From a checkpoint of a small transformer trained on Wikipedia.
Size: 11 layers, width 192, 6 heads of 32, MLP 448 SwiGLU, vocabulary 862, 4.81M parameters.
Architecture: RMSNorm before each block, untied embeddings.
Each number is 128 + 24 x the weight over the matrix's rms, rounded and kept within 0 to 255. Layers, rows and columns count from 0.

# layer 7 MLP gate, 448x192, rms 0.117, rows 128-139, columns 0-191
[[187 150 105 132 156 102 109 117 119 125 129 145 134 151 147 122 106 160 127 133  90 112 130 129 115 118 136 148 115 146  88 143  95 134 112 129 137 135 124 120 113 130  88  89 110 110 124 126 157 129 102 104 134  95 100 149 121 129 144  90 147 114  98 170 138 167 129 115 130 135 126  82 124  93  71 155 110  89 175 159 151 131 113 136  94 177 109 103 130 118 112  85 124 156 123 137  94 132 112 123 110 119 103 116 144 122 160 145 111 119 123 178 118 101 138  95 131  97 103 123 151 133 116 144 113 149 109 141 103 143 113 120 143 100 154 158  89 144 114 115 117 106  73 122  91 127 158 135 147 133 141 127 136 126 100 100 119 133 157 135 123 122 100 145 149 147 148 113 147  94 103 130 133 125 112 153 139  91 105 109 141 119 110 142 134 119 127 128 160 114 145 116]
 [117 121 121 118 165 130  86 134 155 123  98 153 140 134 121 137 111 126 123 122 165 127 178 110 100 173 136 153 150 127 148 143 130 122 120 171 139 132 113 121 119 129 189 156 109  98 149 146  92 155 128 122 102 135 141 144 109 166 106 111 152 105 124 130 136 130 129 136 140 118 116 155 146  95 138 115 133 122 135 129 122 106 109 131  93  87  97 177 134 137 108 143 129 125 134 149 129  91 149 151 157 124 125 122 119 145 121  82 123 118 107 143 127 132  99 165 119 126 148 115 145 142 156 135 128  82 131 123 121 158  86 128 116 141 143  92 152 129  92  98 108 168 139 142 144 152 110 134 172 152  96 127  62 152 141  90 108 133 115 142 123  86  94 145 101 125  78 137 152 119 158 100 130 102 102 145 149 147 149  91 115 127  98 116 148 169 141 126 100  97 144 112]
 [145 124 119 185 124  87 132 152 101 134  90 102 160  92 142 160 102 147 122 146 114 136 156 141 115 155 139 140 148 100 136 160 170 120 170  75 110 130  97 156 144 154 131 130  85 141 130  95 120 159  98 104 129  92 158 107 127 101 103 105 117  82 118 118 157 158  90 166 119 119  94 124 100 126  80  98 143 111 139 117 119 147 137 108  95 149 128 123 127 121  95 144 153 139 127 141 144 128  98 113 149 153 158 114 131 145 136 101 178 108 112 101  96 105 104 129  81 143 164 103 122 126 136 182 149 135 119 132 122 108 116 115 123  58 137  73 148 133 142 165 109 165  92 160 128 102 127 133 152 155 103 162  83 121 132 122  66 150 148 126 126 123 131 145 175 130 148 110 128 111 110 111 174 148 183 135 163 112 116 113 160 118 143 144 118 142 144 132  97 135 121 161]
 [147 148 114 128 169 149 115 129 138 159 122  88 106 113 115 105 171 130 131 135 150 151 140 136  70 107 112 138 119 119 135 122 114 113 100 143 166 108 112 113 116 146 176  75 117 152 146 137 134 102 157 154 138 114 154 122 111 113 120  97 129 131 135 121 130 111  97 111  99 136 128 162 147 180 157 138 126 132 151 165 114 135 160  88 102 116 114 143 128 130 152 134 130 189 114  99 110 136 146 136 131 136 162 131 123 181 149 115 145 122 172  88 112 158 128 109 104  84 132 143 155 177  82 141 134  97  87 128 131 149 156 149 166 110  99 128 160 141 142 128 144 100 113 137 134 160 125 134 115 157 106  88 156 149 161 114 134 157 112 119 154 146 103 109 116 127 189 131 151  64 152 117  99 134 130 134  88 148 139 135 177  92 171 143 151 107 122 120 169 151 122 139]
 [113 103 131 139 159 107 124 141 113 102 130 133 126  82  88 107 114 123 128 138 139 168 128  49 132 123 120 159 110 128 119 124 142  92 150 111 149 161  88 149 138 148 183  86 132 124 104 141  96  87 132 175 158 122 126 116 166  73 119 140 118 117 171 175 128 167 142 144 127 109 128 121 119 119  90 106 156 102 139 119 150 125 100 144 160 170  78 116 136 130 135 155  99 164 102 105 140 164 102 124 110 124  96 149 171 130 140 153 149 121 110 137 150 113 120 153 125 147 133 130  89  96 143 109 183 167 148 122 118 105 114 177 146 100 119 126 146 149 128 141  96 131 154 121 128 105  96 165  67 127 137 119  86 141 150 113 165 130  94 129 176  98 141 125  92 154 115 144 128  76  90 155 127 149 142 137 129 167 108 123 115  87 133 120 139 148 150 118 139 126 159 127]
 [160 139 100 133 134 114 107 165 127 181  89 144 167 114 180 136 145 134 111 128  87 119 125 104  90 130  96 154 129 136 142 132 129 126 157 153 147 131 136 156 132 166 140 143 158 106 116 114 148 128 141 131 113 126  89 163 123 153  94 165 156 124 141 165 133 151 131 125 148 134 150 188 119 142 120 101 142  94 151 149 205 101 103 111 130  92 121 138 188  93 168 182 112 168 115 124 129 113 115  96 152  99 139  91 120 132  93 108 131 102 133 122 145 109 161  80 126 153 185  94 145 136 133 118 119 132 110  95 105 122 118 128  86 107 122  86 112 123 120 162 111 162 159  94 145 114 129 111 126 114 143 138 144  86 140 104 136  98 134 139 104 146  86 118 152 102 148 121  94 143 112 139 111 145 116 136 146 150 127 113 101 105 159 120 136 170 128  94 100 129 128 191]
 [150 114 119 112 116 108 126 135 105 119 147 131 102 126 102 111 156  72 136 118 136 133 139 145 112 123 169 106 136 116  91 118 156 117 111 117 119 115 136 113 131 118 155  83 143 115 119 125  94  81 138 165 100 128 132 150 150 116 137 134 156 134 124 146 112 128 111 146 163 113 138 127 111 101 148 106 104 153 126  98 109 101 114 150 111 137  91 120 151 159 138 178 106  66  98 104 145 153 172 138 103 181 117 136 124 175 129 145 134 121 107 117  98 144 120 152 133 150 110 141 137 133  62 133 141 125 155 137 131  95 146  94 139  98 133  92 156 155 144 137 134 142 104 109 108 126 111 156 130 179 108 105 120 137 132 116 134 154 130 152 171 131 119 102 124 110 133  84 135 123 148  63 118 139 151 163 159 191 147 131  73  81 119 115 137 130 138  56 133 114 129 126]
 [169  73  95 124 132  78 126 156 129 191 171 135 140  84 128  93 131 116 127 155 143 141 137 125 131 169 140 127 124 136  89 161 114 111 163 145 144 150 157 144 108 143 163 134 127 148 144  95 122 149 127  87 144 105 121 147 154 112 143 142 112 141 109  97 131 133 114 112 132 105 128 181 133  98 177  98 148 173 119 143 169 132 121 174 126 154 118 150 112 137 113 167 106 147 140 121  82 122 137 130 141 162 101 142  91 114 152 116 105  93 107 139 103  88 133 127 104 137 134 174 143 188 118 154 141 175 116  85 113 141 124 127 116 130 163  97 127 111 140 177 136 142  89 111 130 169 160  83 162 129 115 123 134 130  97  93 134 117  85 171 146 133 104 132 153 160 135  89 160  91  91 114 132 144 113 130 143 110 162 124 109  82 137 151 134 136 111 105 114 145 132 119]
 [148 125  91 137 148 122 127 144 102 102  88 117 122 161 138 126 143  99 170 117 133 147 147 144 196 128 121 166 128 129 123 141 140 106 140 102 137 147  98 127 132 126 157  90 109 169 117  74 137 117 104 110 127 133 141 114 149 103 156 155 138  99 111 111 148  87  98 152 105 120 119 150 113 114 112 122 112 128 182 115 149 144 125 145 135 121 113 142 120 131 118 180 134 127 153 118 103 109 168 117 114  89 128 152 129 102 121 125 122  80 146 100 109 141 108 139 110 147 149 105 129 125 137 107 112 163 155 124  98 112 171 146 145  81 127  98 158 119 124  81 101 115  90 103 118  85 122 124 136 144 110 103 100 102 149  67 122 109 142  90 104 129 130 168 113  97 137 156 119 134 107 144 150 170 147 171 133 143 125 130 155 163 123 148 158 128 172 102 147 139 126 170]
 [113 156 163 164  87 116 163 179 117  86 107 139 147 112 103  87 151 177 107 119 142 120  80 107 108  86 149 117 136 127 146 122 132  85 181 140 130 131  94 119 152 176 132 108 149 152 137 132 124 132 118 143 138 123 162 124 102 174 121  94 161 125 118 137 157 124 102  98 114 113 126 119 143  94 151 140 156  88 120 139 132 124 167 151 122 155 109  94 150 101 120 150 103 119 155 117 142 144 138 101 128 153 116  91 101 138  96 134 114 127 143 152 100  94 136 131 141 146 151 151 174 125 162 155  93 163  95  93 113 145  97 132 129  98  99  73 131 146 123 150 131 140  78 125 127 132 196 128 126 123 141 119 133  84 126 124 128 120 123 157 104 114 124 108  95  88 185 112 153 156 138 116 152 132 144 139 158 118  73 106  96 135 116 137 133 104 134 104 129 162 192  77]
 [174  96  95 142 109 128 131 136  90 144  95 104 119 130 115 127  90  98 109  92 148 135 140 132 151  86 125 107 129  99 133 142 141 103 145 105 110 176 121 161  69 168  70 163 138 146 122 117 122 111 159 125 119 108 107 141 158 114 132  96 135  96 124 157 104 138 122 117 133 143 124 110 102 118 114 135 126 107 124  89 130 121 124  95 114 147 139 136 124  95 132 127 143 150 198 147 141 131 117 109 145 105  97 145 147 120 123 167  75 131 159 128 153 119  97  94 104 170 132 119 113 137  98 161  90 132  82  98 119 121 111 112 106 144 149 111 129 110 144 140  90 149 117 111  88 133 129 115 116 112 164 100 123  73 104 129 109 101 126 135 166 174  94 131 144 140 148 125  97 139 117 119 103 144 145 117 127 155 156 135  92 143 131 132 111 161 156 137 144 123 171 152]
 [145 114 146 122 126 114 119 155 142 104 141 139 127 113 174 134 135 104 123 142 126 170  49 126 157 109 135 150 121 116  99 106  98 131 148 139 100 160 138 120  97 108 103 140  79 131  93 106 201 152 129  98 101 156 143 119 155  96 174 102  92  81 132 107 137 146 146 119 104 124 136  98 120 129 120 154 117 121 133 141 118 127 134 131 158 156 124 148 137 162 108 126 133 155 112 139 102 126 117 146 122 126 117 142 185 121 135 139 143 144 133 110 104 136 141 149 139 145 106 158 156 171 132 195 106 116 138 120  93 133 118 133 118 103 132  99 123 118 129 168 118 160 143 120 142 137 145 122 137 151 116  85 122 132 121 137 146  90 152 152 142 109 167 144 117 151 112 156  95 150 115 167 150 113 135 146 143 117 131  55 160  84 169 106 156 142 120 164 112 143 107 129]]
# layer 7 MLP up, 448x192, rms 0.113, rows 128-139, columns 0-191
[[130 127 110 122 110  92 133 117  89 125 145 113 142 111 127 121 169 133 152  97  95 119 136 157 130 112 139 102 133 128 130 125 119 174 142 122 172 119 118 125 107 135  88 124 131 118 103  83 107 178  91 122 163 116 136  96 133 126 104 110 107  98 174 159 104 104 156 126 163  92 115  92 142 126 137 119 123 162 113 154  82 153 136 148 113 111 127 127 117 143 126 130 179 169 125  96 116 148 128 144 177 180 145 161 140 116 141 115 157  96 152 123 133 115  76 107 126 174 137 113 151 166 167 161 140 131 127 113 128 139 119 129 144 122 116 107 142  87 188 137 128 120 152 148 119 119 104 142 131 143  98 118 119  97 112 103 149 137 153 158 155 154 117 125 121 112 131 143 172 115 130 129 127 135 128 125 116 109 113 143 131 125 127 151 117 150 131  88 115 164 101 160]
 [145 135 126 147 153 153 138 115 138 147  98  90 125 138 168 135 158 130 123 141  92 135 124 110  88 169 121 130 109 131 125 163  89 115 159 120 156 184 132 148 167  78 161 133 123 120 159 132 134 115 140 127 136 126  94  98 138 121 118 124 126 107 157 145  96 115 132 166 130 112 168 125 128 133 111 128 124 129 139 132 174 123 144 124 170 110 168 101  87  91 133 131 127 110 115 112 172 154 109 124 137 116 158 140 157 130 150 132 151 139 143 160 157 135 116 161 119 134 137  92 135 124 128  87 153 186 149 119 100 135 128 129 128 125 100 145 146 161 129  92 118 144 113 105 147 104 104 126 137 161 112 150  88 172 156 117 124 169  88 135 117 123  99 110 133 126 100 104  87 115 145 151 132 143 173 172 131 158  97 132 124 146 154 135  98 133 165 186 151 128 117  99]
 [106 163 143 144 169 141 108 120 110  82 114 103 127 119  81 152 175 155 108 167 151 140 158 142 110 137 107  96 140 133 140 164 122 122 161 125 107 108 115 118 149 127 100 117  76  96 127 114  76 160 162 149 132 133 121 122  94 135 149 114 149  94 146 145 188 135 145 127 131 108  86 137 101 118  59 118 140 123 107 155 134 122 100 133 122 168 144 163 130 151 125 109 109  92 116  96 171 110 153 132 158  98  97 141 132  95 105 158 104 111 137 139 118 161 122 168 152 125 154 130 144  76  95 162 126 113 123 141 117 136 122 129 133  88 177 130 121 158 135 135 120 107 163 114 102 132 112 129 127  92 108  93 115 122 160 139  86 127 147 130 129 118 124 148 136 121 126 147 162 140 132 131  97 121 124 132 133 165 155 132 106 175 100 136  99 126 168 143 127 149  80 146]
 [108 116 154 192  92 113 156 169 155 145 117 104 190 118 133  96 129 164 168 133 129  77 121 126 114 100 117 138 156 109 133 158 198 160 108 149 136 154  95 138 178 163 153 172 122  97 122 106 111 151 148  97 143 151 147 147 111 134 129 124 113 117 160 130 119 145 121 131 111 147 123 127 159 105 147 149 130 124 145 143 139 110 121 157 133 149 149  95 108 123  99 159 128 133 112 125 158 127 124 112  95 142  96 116 116 113 132  95 108 140 128 127 133 130 129 124 116 150 105  83 134 114 104 163 113 122 141 139  99 103 146 123 119 130 139 151 132  92 120 124  88 112 142 101 136 103 100 132 136 130 118 158 114 127 142 140 124 145 147 128 178 123 156 143  89 113 189 140 162 114 153 129 157 140 135 175 151 132  85 119 147  79 150 105 134 134  97 148 133 130 112 154]
 [119 187 141 125 142 132 154 131 131 136 196 111 118 105 132 118 133 144 176 133  97 131 138 129 102 101 121 138  81 140 115 115 109 144 129  93 152 136 134 137 153 161 126 156 143 143 184 137 154 117 143 111  96 105  94 140 125 111 143 110 147  99 126 162 144 131 127 134 129 132 151 169 138 141 136 131 143 135 123 114 123 134 142 132 148 144  92 129 110 139  97 104 117 124  93 116 138 105 101 121 145  90 142 205 124 109 105 176 121  86 109 109 123 125  62 170  91 137 141 191  87 105 150  93 119 148 181 138 142 147  97 137 151 137 103 133  89 137 136 104 115 124 148 155 145  90 145 137 149 161 114 131 117 108 151 155 147 136 131 128  91 100 126  76 103 100 155 162  98 121 106 117 132 124 108 109 101 149  83 125 123 136  94  94 153 134 160 151 159 153 104 153]
 [147 131 125 136 112 108 146 143 159 161 110 122 208  97 135 175  97 156 136 121 147 149 135 127 134 127  75 161 140 127  92  97 121 127 132 115  85 154 139 154 144 127 105 103 126 144 123 143 122 119 124 123 139 127 134  98 155 134 150 156 125 112 109 178 136 141 125 142  87 125  87 143 127 146 141 138 127 119 168 105 110 146 145 133 111 151 100 104 160 152 136 130 114 156  95  99 120 120  91 114 179  69 165 143  86  74 110 109 112 131 130 105 161 116 130  67 126 129 131 134 119 119 129 153 129  77 160 110 127 111 123 146 112 110 119 114 133 123 140 131  80 167 143 112 119  95 135 109 150 105 113 100 117 127 133 149 122 145 132 139 132 121 102  96 148  95 146 133 134 111 117 124 127 147 101 133  93 149 154 129 146 132 166 140 119 113 135 145 128  80 138 165]
 [112 151  79 123 158 127 129 114  90 117 123 136  97 141 135 106 141 137 150 144 136 111 155 100 129  97 159 130 125 149 133 111 130 153 105 141 136 134 119 108 119 117 109 159  85 184 151 112 155 103 135 177 140  72 139 133 118 127 130 113  65 155  64 141 174 131 126 117 137 110 115 131 152 153 146 153 135 119 157 118 165 116 108 100 123  95 181 165  97 127 161 107 122 162 148 130 150 120  89 109 142 120 143 125 155 140 153 117 110 121 156 128 126 119 140 139 183 125 146 137 145 152 122 122 141 129 129 105 171 140 161 128 114 110 140 134 138 136 157  97 142 113 129 118 136 112 153  96  90  82 122  78 141 131 102 118 154 130 115 121 129 103 149  80  91 131 108  80 184 142  81  94 141 136  75  99 104  91  93 145 127 154 157 158 103 135 147 111 132 167 104 113]
 [136 129 166 118 142 170 101 131 118 119 101 162  94 159 127 115 165 130 122 129 140 196 141 133  87 136 153 117 103  71 120  89 132 130 117 109  99 112 121  82  98 140 158 137 111 122  92 159 127 149 127  96 127  85 137 130 114 147 146 110 106 144  98  82 156 136 121 116 143 180 121 138 150 102 141  74 128 104 123 122 165 122 111 136 106 129 149 156 157 159 125 157 140 123 119  56 119 146 130 110 108 155 119 156 133 129 116 158 112 161 134 161 101 130 171 162 129 117 134  99  90 129 140 154 149 141 142 112  98  89 112  84 111 121 130 121 149 149  93 143 114 178 119  99 118 100 152 139 140 140 122  71 150 119 163 138 116 165 152  73 136 143 137  95 157 142 108 142 148 105 114  99 110 104 126 104 132 121 150 155 152 128 142 153 148 140 113 143  92 143 100 119]
 [125 125 136 125 147 126 110 136  98 160 129 165 122 124 124 123 108 128  98 117 128 112 123 130  76 119 152 116 123 143 135 114  97 128 145 140 120 151 141 129 127 167 103 151 135 102 141 165 152 108 129 154 130 115 134 130 102 133 125 134 125 108 112 151 111 162 110  64 134 125 115 127 131 138 129 154 109 109 112 136 112 114 145  83 132 104 126 128 151 159 131 136 121 126 158 121 161 155  93 124 129 157 136 121 155 174 112 103 106 150 127 122 115 126 130 104 151 137 127 192 118 138 107 177 113 126 100 117 135 145 102 124 102 123  95  98 128 176 166 137 117 119 119 139  96 174 142 133 117 135 154 113 131 162 111 136 130 135  97 111 139 135 135  72 153 131 106 101 122  91 179 126  85  92 154 123 125 141 102 107 115  85 154 127 156 103 120 110 134 146 173  85]
 [142 100 149 152 161  99 147 124 114 156 148  79 155 102 115 122 110 145  96 168 160 128 130 131 143 109 111 118 106 114 131 116 113 145 101  86 172 160 144 130 120 141 101 173 155 174 123 138 138  98  57 148 118 123 110 122  87 158 137 113 164 161 130 174 168  85 104 119 136 118  69 152 146 174 180 144 144  90 116 112 150 124 182 105 147 116 122  78 132 112 140  86 164 107  87 148 144 149 150 110 147  97 109 118 111 167 150 108 110 103 103 105 158 173 128 134 133  96 112 143 131 142 130 167 143  94 112 124 109 118 109 121  90 132 117 156 106 138 143 134 140 141 132 116 134 129 139 111 148  89 143 105 151 171 133 103 155 161 159 123 127 170 122 103 138 151 146 137 143 157 130 137 121 149 115  91 152 123 110 144 119 135 155 116  82 208 130 136  90 113 163 164]
 [107 166 154 130 165 120  83 167 132 112 110 113 142 117 118 156 142 140 146 133  85 107 113 125 124 138 123 144 149 200  65 139 169 123 127 127 140  91 132  97 129 138 136  80 135 125 137 139 148 134 112  98 142 148 134  94 106 161 174 105 132 134 122 148 129 171  89 114  98 181 161 147 148 169 112 128 149 154 140 123 125 106 119 176 135 104  99 157 131 159 114 146 129 133 109 100  95 113  95 112 116 145 133 125 119 111 145 117 141 116 135 120  89 150 146 153 103 133 119 157 153 177 163 138 151 118 172 171 120  97  96 119 168  91 133 132 145 144 142 155 148 174 141  94 131 136 112 171 126 156  86 151 124 132 147 144 123  98 105  62 135 135 127 123 108 124 131 102 120  89 118  73 126 150 143 160 140 147  85 118 128 122 123 127 123 111  83 108  86 111  86 160]
 [118 131 151 180 143  94 144 111 144 113 130 132 130 130 122  88 124 134 121 160 121 109 113 143 129 154  84 168 168 129 126 129 107 126 117 122 173 135 159 181 163 153 130 135 174 114 137  99 122 138 130 154 130 157 100 131 111 135  99 160 109 121 117  82 126  96 112 132 140 132 129  94 132  99 140 104 165 107 141 106 132 120 112 109 116 116 137 138 139  95 143  75 106 175 159 161 118 141 134 126 136 159 149  95 109 136  95 111  93 113 125 149 125 134 116 125 123 117 160  81 141 102  65 144 127  99 113 159 130 143 149 107 119 175  73 140 126 146 129  95  97 108 101 135 154 156 121 101 178 103 165 123 116  98 129  90 118 152 107 114 110 145 123 115 150 158 152 137 123 170 131 120  88 103  85 133 148 166 121 157 117 125 130 122  99 131 152  68 151 103 152 126]]
# layer 7 MLP down (transposed), 448x192, rms 0.108, rows 128-139, columns 0-191
[[132 157  71 126 128 118  98 106 131 194 129 106 106 156 140 119 119 156  73 117 116 145 124 146 146 168 125 106 144 124 153 178 147 120 132 132  89 176 175 125 164  95  95 119 102 117  88 170 126 122 124 136 179 147 134 134 125 112 139 133 155 155 132  96 144 140 161 137 154 130 129 166 104 117 105 115 109 126 146  80 122 159 138 157 138 109  95 118 105 138 126 110  96 114 143 113 132 127 105  98 112 129 104 177 177 122 134 121 100 119 110  97 148 147 134 126 143 104 119 160 137 130 134 136  99 110 107 108 130 130 106 120 126 116 126 145 114 135 162 123  96 143 125 139 142 115 153 130 155 142 130  98 141 128 100 111 119 143  82  89 120 136  96 149 126 139 120 122 163 185 132 143 113  97 130 130 123 126 110 108  92 135 110 125 153 107 146 135  91 125 127  87]
 [163  90 160 114 106 123 132 179 125 129  93 138 108 106  89  93 132 102 105 111  87 117 183 116 110 108 145 139 114 124 147  84 185 154 101 123 119  87 111 110 117 154 123 134 141 126 104 116  99 138 119  95 109 147  88 166  93 121 156 139 132 130 129 101 100 126 147 149 120 142  86  82 134 128 135 109 110  98 157 124 138 125 112 172 106  93 156 149 130 145 148 127 120 105 134 149 148 140 153 137 154 118 132 142 128 120 110 133 122 117 146 114 106 104 153 119 137 177 137 157  97 137 152 141 126 121 110 111 108 151 134 107 129 190 172 134 107  80 127 148 163 167 133 120 173 153 138 104 135 111 121 142 113 129 122 136  89 128 130 127 164 119 153  96 111 109 188  84 137 127 134  74 152 133  97 136 103 145 128 100 152  97 142 130 133 129 133 165 163 105  98 124]
 [140  97 127 127  76 153 111  64 106 113 113  70 145 121  92  87 112 121 108 159 115 137 104 141 146 117 150 143 118 165 117 116 120 118 138 106 114 116 120  92 114 139 105 121 136 121 149 135 131 108 102 142 121  88 166 134 101  91 111 109 137 142 131 170 126 110 110 157 118 140 138 121 121 149  97 108 138 147 101 167 156 147 158  99 130  88 147 132 144 142 106  82 107  68 149 118 162 169  88 123 136 125 148 120 140 129 138 111 144  86 173 118 138 119 116 108 134 126 160  91 124  71 169 133 139 157 156 151 137 123 137 108 112 152 168 101  92 150 139 144 137 163 131 121 135  98 116 139  96 122 121 154 133 122 160 124  83 127 133 117 132 135 114 149 110 122 140 143 128  98 122 115 125 120 101 144 165 200 120 154 113 134 109 128  74 144 114 151 114 116 150 188]
 [148 129 139 120 151 121 161 164 164 121 100  95 118 101 176 124 157 169 142 103 133  91 134 108 111 111 108 128 158 132 162 177 130 147 131 131 133 129 119  82 103 139 126 162 150 140 166 127 124 134 136 142 166  92 124 140 101 101  87 115 156 128 139 120 109 126 144 162 113 155 181 103  78 173 133 154 147 105 117 151 110 109 171 123 142  92  81 136 135 143 126 121 109 108  89 134 127 167 134 188 148 136 133 109 113 125 159 149 115 170 150 137 125 175 145 138 129 136 118 136 111 147 148 115 177 130  94 136 118 120 127 121 134 125 128 148 115 108 108 134 124 113 148 104 110 116 126 124 110 154 109 142 113  85 107  85  69 101 164 110 128 102 151 115 101 128 115 122 130 115 130 117 129 132 160 148 136 131 128 119 162 186  86 128  89 105 170 133 111 111 140 136]
 [144 152 141 137 186 136 146  62 122  81 115  77 147 172 130 114 138  73 165 107 134 134 142 131 128 132 127 113 126 154 127 157 147 124 126 122  92 138 157 163 113 112  87 133 169 125 147 132 125 155 139 157 162 120 172 172 127 104 117 119 108 124 121 101 113 178 151 130 145 177 116  97 143 119 141 121 129 124 123 151 149  93 153 179 133  89 141 129  99  94 102 168 132  98 158 116 115 148 105 174 161 134 155 122 145 116 140  77 119 125 136 125 133 135 146 114  82 114 146  98 146 123 115 143 146 121 123 165 129  89 151 123 120 184 112 159 131 160 122 123 121 177 137 131  94 110 138 132 131  86 104 116 133 149 128 140 118 163 157 140 156 116 122 114  89 147 138 148 130 112 131 110 161 133 114 132 118 136 130 116 137 183 114 137 130 110 141 112 159 106  98  44]
 [ 76 141 111 115 120 117 104 155 103 116 149 134 105 105 115 140  66 135 162 165 119 136 114 139 174 159 144 138  95 108  96 125 138 144 137 151 163 137 135 130 109 163  86 156 164 129 148 151  89 149 123 125 101 153 150  95 157  97 106 157 165 167 111 112 155  80 147 156 105  94 114 135 109 115 186 103 173 143 102 141 146 129 149 119 124 110 119 138 110 101 108 124 115 162 132 134 112 105 169  92 191 137 159 148 111 120 124 143 130 111 144  83  98 134 103 121 117 115 156  88 139 167 119 133 117 145 122 129  99 106 100 133 129 154 144 119 133  90 141 131  99 127 125 153 138 141 121 102 124 121 102 122 163 175 152 155 134 169 141 147 125 139 145 149 102 151 142 126 178 113 126 118 104 129 152 139 122 108 150 136 104 131 123 139  98 115 100 103 122 120 121 111]
 [124  80 111 102 139 140 105 202 138 140  84 153 100 123 149 146  96 166 115 153 127 164  96  81 101 145 136  77 141 136  99  93 144 138 159 138 154 132 127 130 137 130 133 146 141 149 163 136 162 114 131  85  84 136 145 151 128 137 134  89 106 114 129 138 166 174  88 113 118 120 105 110  88 104 133 126 156 126 106 120 147 156 134 174 147 131 134 131 123 156 143 155 106 110  83 149 129 142 109 175 119 124 107 150 137 105 166 109  97 121 133 107 147 111 134 114 119 121 106  77 158 134 122 127 116 108 106 118 102 184  93 120 113 132 129 110 174 144  76 127 157 147  90  75 154 144 149 109 114 101  94 144 119 135 118 138 128 114 124 126 163 155 135 130 157 151  73 116 112  90 168 120 124 158 154 140 116 153 130 142 146 123 168 127  94 173 128 105  92 140 104 167]
 [121 129 108 166 116 143 105  86 110 116 125 162 140 134 110  98 118 107 114  55 145 121 139 134 122 117 145 143 106 159 145 103 136 130 126 112 132  99 112  91 122 151  92 136 163 149 154 128 107 129 102 142  70 124 108 115 142 135 116 129 120 131 143 131 108 178 118 144 103 123  99  95 107  93 153 134  99 126 107 122  70 148 141 165 154 148 118 143 105 137  92 127  92 115 106 136 134 136 167 133 173 193 114 110 126 172 116 147 144 147 142 126 137 144 158 114 128 145 124 113 145 119 103 149 141 119 145  67 152 113  95 160 107 103 115 135 100 141 135 117 157  86 136  98 126 117  88 111  95 127 136 146 127 177 143 113 117 113 148 147 122 168 105  94 132 160  94 144 131 123 164 118 120 171 101 126  94 147 127 171 132 125 186 119 162  88 137 141 110 152 182 160]
 [ 99 135 126 135 169  83  94 160 114 138  79 151 131 113 111 109 111 139 113 127 178 105  88 133  76 122 135 135 173  81 160 126 110  91 132 132 121 151 148 128 136 151 142  78 124 156 147 128 124 112 113 102 102 107 121 114 122 128 120 105 123 109 114 154 133 152 118 109 147  97 107 126 151 151 121 114 120 122 143 130 130 190 146 144 147 132 117 116 129 150 136 169 142 143  99 105  92 102 132 113 113 139 127 137 119 143  90 101  71  95 162 157 153 135 133 106 118 133 140 142 137 157  99 154 130 159 110 103 110 138 180 178 140 132 100 126 165 146 151  76 136 118  95 154  74 108 137 109 108 124 154 104 119 109 110 128 140 155 106 132 123 150 117 145 147 152 139 130  93 127 115 163 108 162 136 126 158 114 113 109 124 131 119 124 123 141 145 140 150 128 169 139]
 [144 151 151 138 139 103 134 125 121 105 161 118 152 140 131 138 183 124 172 161 146 152 157 132 123  99  90 165 110  98 134 108 111 150 142 102 130 133 142 133 119 145 132 163 138  90 169 133 133 190 102 120 220 132 164 149 144 178  83 115 181 163 160 126 114  94 152 155 123 121 138 104 129 140 130  93 171 143 131 146 167 117 146 110 135 122  93 122  68 152 112  97  93 107 176 127 159 146 148 140 124 140 149 174 135  99 124 158  87 149 137 115 162 142 137 111 120  98  99 133 116 120 156 133 116 157  97 134 123 117 130 132 133 135 169 116 137 116 150 100 102 145 132 136 139 140  70 116 191 114 129 135 119 162 139  94 130 100 183 143 169 170 150 118 137 137 136 116 124  98 144 115 121 165 127 139  95  91 140 157 159 131 144 134 150 138  84 126 160 107 109 181]
 [131 140 150 144 135 107 149 118  90 109  96 117 152 103 143 118 100 115 114 116 124  92 105 113 153 108 136 188 119 135 117 127 174  91 114 119 138 147 112 169 123 103 105 146 125  97 118  80 127  76 163 100  90 125  86 148 125 140 125 162 127  92  65 119 131 109 169 127 119 170 147 158 146 131 132 100 132 102 148 120 139 104 142 131  89 185  97 148 140 128 136 117 121 128 167 157 121 122 120 125 109 119 126 113 140 127 113 173  92 162  84 149  99 121 124  96  76 158 146 124 129  84 120 136 108 108  59  99 163 127 138 124  84 124 154 108 109 150 152 108 115 143 149  96 111 121 137 154  83 126 105 131  96 100 119 104 134 109 126  70 137 135 127 148 107 109 143  98 126 154 120 145 139 135 109 148 121 116 170 147 128 127 130 126  64 130 129 157 156 147  79 165]
 [133 107 181 104 135 144 161 205  77 156 139 129 123 128  80 162 142 103  99 112 156 131 139 130 127 151 136 115 135 141 115 112 164 160 131 142 103 118 119 172 151 138 130  93 158 123 134 123 116 116 145 170 154 149 115 180 127  86 130 102 121 133 111 101 112 150  88 115 148 118 159 117 133 140 116 178 129 122 103 114 133 124 130 144 148 152 107 158  93 141 152 116  99 122  92 143 109 119 126  83 158 170 135 117 122 158 165 131  98 118  83 132 108 126 163 155 113 169 106 114 109 127 135  86 129 141 102 111 131 127 113 146 159 129 132 129 156 119 100 116 130 147 137 135 121 162 148 162 114 163 137 168 106 120 108 128 133 126 103 114 178 112  97 144 122 145 140  98  85 132 151 130 126 117 156 118 163 180 126 127 127 123 148 194 143 138 120 130  93 117 132 101]]